Each number is 500 + 25 x the weight over its row's rms, rounded and kept within 0 to 999. Layers, rows and columns count from 0. Numbers have three digits each. The size before them is the row's rms in percent of the matrix's.

# up: layer 3 MLP up, 1344x512, rms 0.0432, rows 1112-1142, columns 256-319
# down: layer 3 MLP down (transposed), 1344x512, rms 0.0422, rows 1112-1142, columns 256-319
# gate: layer 3 MLP gate, 1344x512, rms 0.0411, rows 1113-1143, columns 256-319
up1112 102:513461492494479528493500509469459518516514582480524513499492471465476539502497547541518484481532510471538516477457486511464475520502483510450505479449548480520547507513533505492441487519501530
down1112 100:488517519488468534450497518467499526508490503532472520468526516491487484481485465487460494492505495511532559508520478494463458513495413481498473468459529511502512502575510486503497560501495509
gate1113 102:520490516497490512492486509516471514474523485517498578551489518496529499475494477519455477547481525461487501484516481522506527510491482530495524538505499546495502485508448476511517532451542512
up1113 096:542519495485479504507540493526494521477531511504464520511521473483477464504500529495526513486548513525513479526474536496509496513518543549496520534507534489479500510478499496494466497512486551
down1113 098:500528504496415491517504497530495463514518539499560483523513518466526502477510473495513462484508525458526548500481511552475508451507475470557569483488462455483547517494490506517503512499471491
gate1114 107:523506499472514466494526560491500482445484531500555527507500504507489487472473542527529507459521498494425493522507528457534510485489467557527455488536466516508499468522446549507523466486494537
up1114 112:486471482466498511488516553495512475483415534487531457488540514500463520464509471502507534513441450474461503498491526496487508495468500492472491462535500475496512500509478492481493480495519494
down1114 107:471473455506507516483482533514536503499486522516550476504498510543483530493528458477484502537472479496514512504467512453526488480518543458447532485482509481480514505433475469538498517509510486
gate1115 103:499478489507493498502531493533514481466494492511485485480490511485467522521481513505488454512501470495490532498515505483509498481507508470515472472487498528463522502492522509501527504502513460
up1115 101:501459496518513497503500478514493499491472507510487469508505532550472493537511481501473480468493472477544499520536482504507503526513503459504482489549487541509529494491493530542507468502509489
down1115 095:497531529524471497509466545482459489526536495471500509497501474492537490485510476483556573503473504535507491523477509505488526521501513492501497512486498499524502525518515480483490492481516531
gate1116 094:475488499499480487484505517496486502503523474530523474456497474500470512435469510503485500491491512534507503504516532467529515444485513473488478506507534500504494496496454498484501481512461504
up1116 097:541524534477492444551505481526528516498522492463493505513507518505552478488486482500453487453483492468485451496467490495528547533495516499492450506506480531521483511504524490493497465496499480
down1116 096:461524509474493502527489511492502514535531520448487470458471504492528482533481490505470516477529487487530467517457532493511542503466492515469516493529501515531495485547527508510443454477604503
gate1117 104:475498457435503480487512510443485506483477484478491494515519482495472524477468518483512517494506520516476498519459494487519502476507486518511514468510564530448505472515504515504508488485476512
up1117 117:521468461485497520502448474496523491547456511488516478548552492513501515521523506502549489532516502531506527541487468493458495497494497531515546533495487494496471484516494473494480473492527519
down1117 115:522484471485472581467480473481505472494477489532481477525537483493479462480517530454507568533487500494529548512507474504474516482459537485472478508482486519519467510547476460519474498462492520
gate1118 097:477474489459517553515460506523531473453434496465486493557510494533486475501474486489457514529517501514529495521508529522485557485519480532495475467510547523510515449511510475490482468486490492
up1118 092:516474486473491456445492528515508511474508483475511538465486488482475495501495506539492508527500548497449489500528495449486470484545485505519507529504469520508492483507438493453494492534493478
down1118 092:515486501526467501481480501507469504491526478479502484543522525489499516514513542480474517541521512486515505449488512535492512492529527535514477448470482568494480448438474473531473446494492508
gate1119 095:475470498500492505490486516495547508498513517477555480464502494529523494499499498435506455513506506472533497531461472476471491426540478522478508501511456496526542526546464476479500537526482515
up1119 096:559514484517535530515516482508505489506513465473479483492468544521520497501485507471470520481467510519460481461497553501504525517464472508506477513543495519485532446493508502538481473535513450
down1119 101:527475460537541495506519523517545503521495497476473473486498524519501512490496542455532472458488498530467485484502525473510512484530433506546496488514460472518474472527517487481498510509512475
gate1120 087:486534497509504482510519514483501466486477491482475489490486519490523544533520502508491558450518482488532493562524543535505530478534548434464532463471519492474478508511473509494518497506448443
up1120 090:542551507466496545500495513488529512476515508489477487475492515477511510498473462455475484528487473463513489504467470536496494506449499459522486502524537501440482458486485476434436467524499509
down1120 086:482454495534498449510503513526468495542504514525488524522510475501502477477499529530525491462512546530465519485520510441505523508515466547508506507498480508529501543491514531548553511478500521
gate1121 100:515512487483531520484474533539476467499506518460508510487534484503538504505497524469506509507518491558514495495460473503537490517499468521498493526478517520489482476533498480450513506469521489
up1121 119:545465465485533484446530452513504467500461549486455497505530473518567511512465542482485476513519503501507520538444545508508485507506494535529533501507485506481478552505521471498493493481504453
down1121 110:516466494478519502485504473530520495495485516475478487492549503529526498521426511474475502524523473490465471499465537496513522469517507522494520519495471501474498540467511482510503504511514477
gate1122 094:524491553489484495506533494495533500448466469498488505549480448506543466518513522481458533533498540537465486525517477468530499488482500471531491517496481561498496538513496492520478474479542587
up1122 090:491511457497485489489516523532475527510529497470460523481509530507493525485530482527486471533541478442470530538506467473524509491534480515464545490481474491490474476509525532473510508520489471
down1122 094:505533496501489495504522500483486491436520479493494469558486473519542533497479514514495518558531477484484513563533491489552505491499518473529479488462477547501490515480488487494497474523505532
gate1123 101:430458518511518538444523468529516441499548551483489505515498510493496500532547481508466506489475494474508493508474544563506518521473501472516515472553473482504463507513492490491457557482506456
up1123 097:474493475533488495506504503492533470539474500478449480505483518477511525516492499460486496526511516446506491475525516482492513531546524454490474531507491491494507485498517500471486492478506449
down1123 099:534516517485508480513485490488496537489513476527434501478496490506489451476495532517506487465488488538500491566494501491485508486503530514500450546465523460500447483535467491466523502533500531
gate1124 101:538523461518524525496537505517502530503530499484526511494492506474504487483480507492503506473494511482458453506527483473487480496551461468508523489466486512463515479517481493469497440539520480
up1124 101:506522492458514499491489483502510506502511481515475493445530450490472492518503493503516490508503440498448507521518466498493491549493503529511517509487493495503445537491557506535528525467512485
down1124 100:514490480473516462475442517527497537496467464472477486482477486473488477490485521472494508477526482515479520523460536481522515538545464505493460474493535502501475483447468504524475478517580504
gate1125 095:509481488494535522500529543522507460533546509554504497496448484484528506542534467467465517522488515512515526488561517500516530526473499462505508469542530553507504476503496523530519477494523500
up1125 099:543500483495520502444503482481518490451506460514486535451513482483555506480440487498479539507561512471515505488524508498490479463499499531474491487483519553524530508524489510505475474489478480
down1125 097:518454506480546522483533522482540483501517513516486473467426490459528499514458493490458554498517492524518493517517521484491518514493533497482515460554512545496488514558530530523527466494504506
gate1126 103:573489525507498489496476538477522499516507509455504514516524483506518521479493497485562519501524512507503485525503509486505486496469479505471540520492488529472506498495501488493503444492552502
up1126 097:506542538493497520537505542475530513493495498520536506566522530530473516480512537497539493490495521483537513476502496503517503480512486539477471484507493493511510482524490503492518516486521521
down1126 102:511498467477489532522471494494487470444511528481522453517516503483449549507488501548526521456495496529496463506503541510492541490467513488477511506465458521507487515542494539505503495476540478
gate1127 100:490511455526526471525501550503481466507488494446511519487471527478456500500512486524483499454541509519471477524505580521466506492500502494452517470518453528500492478500480576501484493556489492
up1127 094:522535520461482491508536536500484451527532546505539468496543460518486524512528500506495484507485460494505525451483508507465519535492499461486502492527523473477492491499466516504527519518517488
down1127 093:498455524542483493483458508522494558450471475524468508489475511498522459511496475463493532506525521526551458528538509507516519482499529517497492471475484521520496499537513476537514492485490530
gate1128 098:489480448489491504496493488515459463507520511476480537493478521478541489440524475526499474506502514525465520466513498462536470502510460530559506518479522549512517493520452499526497505527475542
up1128 119:532551526509502525533482518477438483462491482468515501487517529479526495530502468513492475492467482506491516486492484520517437477480496507487490495504516528478511526510499513484523520478516512
down1128 133:517520513502495521526492510479440470483491467509516496491546546479502467508501458480472503460474478482513538501506461522511465467501499471470466488489515531444514543513526527507505498503539491
gate1129 103:507488533498539518487510492531506535456490464546446518522496525473507529508546517516538511485503515450501496469520506527509507498527456492504468493496453511499478491520439481503497478500529472
up1129 100:505514475494448484496460509507501480507513495499530496459536489475442484494514488523558480484524527529462509488500502483485479477477506484493523488489499529480547535500488524516491525514498505
down1129 100:490474460507520510464512512480502479464521447516481460536489501511513514483472474511542520507509458519533507482484501465508509541536491490481525512535472456467492512564486512503489471524489487
gate1130 100:555502547452486503494513491475511518517506536457532535464533560505519515477517557446533488500523474512514504522499493459498501480503457518477502527489493476543444474529514534543492494485540510
up1130 106:528560528492473533561532523502524501489477504466546538479534499542560540513500496459510520484508492510541486508530488510519491517519494491483474482514508494491481458510485494511474485487524519
down1130 106:472546526522489511550507499486476484479480446497520524517476448487516529511497487487487517495489507491518462518533488509525487523509541482519489485528503532473497446385492509513495497489491509
gate1131 101:501459512498495489508494517492443537513486492519493496476553533519487548540520514527500498472527515471476490479504484503466477496513517499477488540460496460554501466490498441526481542520455483
up1131 094:496525459441504543503482473516522468469478524497501512488516507466503505525485520479437494524520486552490498507495489476485483506472496499502488465517518539490538505499528551484508471435493505
down1131 095:518479488515504467468486476487508566488484497470433469505508494529465505512522523477536508518493489453515524493509476502508529490490479513502484516487466437524511483579485489508490523500506517
gate1132 097:531490518532481496505445550563477497535499486487449523494533498504487486503486505486525487529513524476526467531511517478516494473549461448521482557474500489572492488521518508514483473483513496
up1132 096:482513518494531514472525501510528495501535498498492532460539490448470502477510442483494505531487466532486538502470496468494511463512490510486504449468464547496480484490490466487479502476511509
down1132 094:465498475536501451504470527515506501492527540486459516468464485535496491479494480487500458493556487498510516511503480502500539495565538498491478451506506511516460451399506469529483497481508529
gate1133 089:490473436510458470441500510500498494522458457454473491516545532481472524469474510485496497536506531481505507460467455485510500484530485479485491516550508501506506491578508517504484520490481491
up1133 079:501501467555473491465525458490533448508505493485511472547506532489505524507497497490519491475507527484525476496489480527500518540503507456485502497535494480509480534529514489530517533558487454
down1133 084:490509499525497483505492474505528474499518530517502477532466535508562475531530491514495506484484510529494506491526472547493530518499524474549536522497494508477528522397526484517494486524476483
gate1134 106:497464517464518577495473522542498478516509493477527508479466510454511472500490522459456530452482468479456456488532481437530502482510485511479522503497477497494505480514477492532488488504492480
up1134 111:486473525460486468477494497505496482488482471473493519479472469478507459549478525521486480457525473474495515535508476484511462467512483563498511499498460509498493532525497451477511507504472468
down1134 105:502506517486508468506468484455478486457497484500486555498530482496482514543480491512516518502503486513486514533473518519521528480528552514512473477481502500491507506375491521506487530530507497
gate1135 105:528502475479533547527510501489504491453524472535517516494477511476512506469510493520458497490502518486481501541522544507497488451514476485520503488568510502499521508513429521497515473471527512
up1135 102:528529494504457503452513443485535501440527505496530521506514480561470502530461469481490551509450481477534453470508498499513500496461487469466488493478495494502489489503512492534507506469544495
down1135 099:512530552469514533503530499546484507495492496493522538467526494469474510534482507498462503508473509463495461495493497487482496513467475498486464530521492485472483502551534528516465499494516513
gate1136 093:514528493510520505529522520454548474509498506476456502461515531532546476496463506505490455495498517485479495513514559482511539496492510479486547507453522484518496512499532517469473481492458510
up1136 102:451500503491499464529519481487492525483493516524506470520469488499509553520470485521500530470523496454510523492513487533481512478513592465487479454521484468494490509430501497520523475488513455
down1136 100:488495516487466509482484490549458506491507513504549493540458466477467533490525495505508529520505472510518518502511444537487472494492492508498478509543480500507496502568475484532516535515533493
gate1137 108:463526483504565511490524494501493484513487466467487481510473484488478506462488540454484491482503531502477472504519545496529505511502477488522478507523472519456458483535502550515495444531508478
up1137 102:514524510504514497534485524517549513508491507473481484496470507516505438539506496485524505492526508525487515535479520474479485543510493476516476470463518510478508481485506526490439493485532514
down1137 104:485503510518465527543466487467493504483526478518547470504505510525489464465484502519488534477498495479541527534540465489481461485514435496554498530554512508465539536468502483471463500556502516
gate1138 091:484509512502532454496479491485484495503457527499441503492483497552462537502472484519497516488478476476495483482504463536494478476512486501469512520558501521474475457514455503488461481468498516
up1138 085:500530540488469511502518489507507540476485551481501506483484492541451479525513522561513539460510524495515522557484461550537483497526478533487461521497552462523537488503479477562509521507501507
down1138 085:530501456525494521508447492477490454509534465504487479498506486478527491513506481480504490495483487490503513466507480497475511490495459508470514480516491528492510499552515527436500487558474502
gate1139 100:562534508502515504480471515426495509507497471523492465519542484512457502513521489503490480491502506553500488577506522511512497504531465516474506488499533482505502499526520442506470476447540490
up1139 101:503502488523496458547537527506474522469545504502476519491515527524480467501482485466511442539451497454502479497484509536513474518527497499504486508487527530530502514504501548561518495520465507
down1139 100:507523534503540478520497493509513561519491472507485507508487465481479510485516493516529539488466481544520482507497516509476535547482557511512508474524524454535510509504507462474479464501532505
gate1140 105:494451516540521503512494496481435513528482503489535506484517481563529505459507514501527490484527519514489502493453492480532489519529494514522488490497510529514500468514472469554525524440481512
up1140 104:516500473475503476490466485501513504514459545484473533506526459492516509510475531486522518563504512459499530497538492528480514483525490508482492485435483538527505464522527483461481535504589524
down1140 104:485464496522517493487477483506474518497509435489507503478491504560508484450494515478549547493505493510519510534480493462503511516551517469522552527475499538495507498447506487504496525478502476
gate1141 093:550454487472533495500474491537481521463510520486499509487497488536491540447495510479478495487521541505467532502511531487490480450504499501500498513528505505488530479508522497524507484494559512
up1141 092:509496498508548464528507447473508477465500559481507466469516532510504552454519509543506490505522544540490503492489507542517469496457494500536527542503504484455531473491551482506512455484488532
down1141 094:453526511513484496523529508446519471542531503526547516491534547522497508497493504543537520478472468527544425472479459528516487503482497495480460486503518507505477508342501508501449504513467491
gate1142 109:486447463487520539515458502480520448545518516511507482473476489484530495501463493476493540514501520558512540554503514450495519507520480472501516455544469532504493512505485527530520484491536485
up1142 101:450514515516445475476482525488489510469475502463498514467480491494503526512486503526483508562542485507517557500480506498507505490507504480527505461491536475489487488502492517449459508488517510
down1142 103:501498492485573511522503520487506490505505507508498479482533527492453478466503509539492506498488472435518495505498469497489513510531481507514587548546503479487559500460495503433480509538490494
gate1143 097:470497488504524505543506571484507500526487523486489484492489460509521533505464551510510461484535537527472472507457510478491513455461526488495492495494523489479529499488519485499498490510474532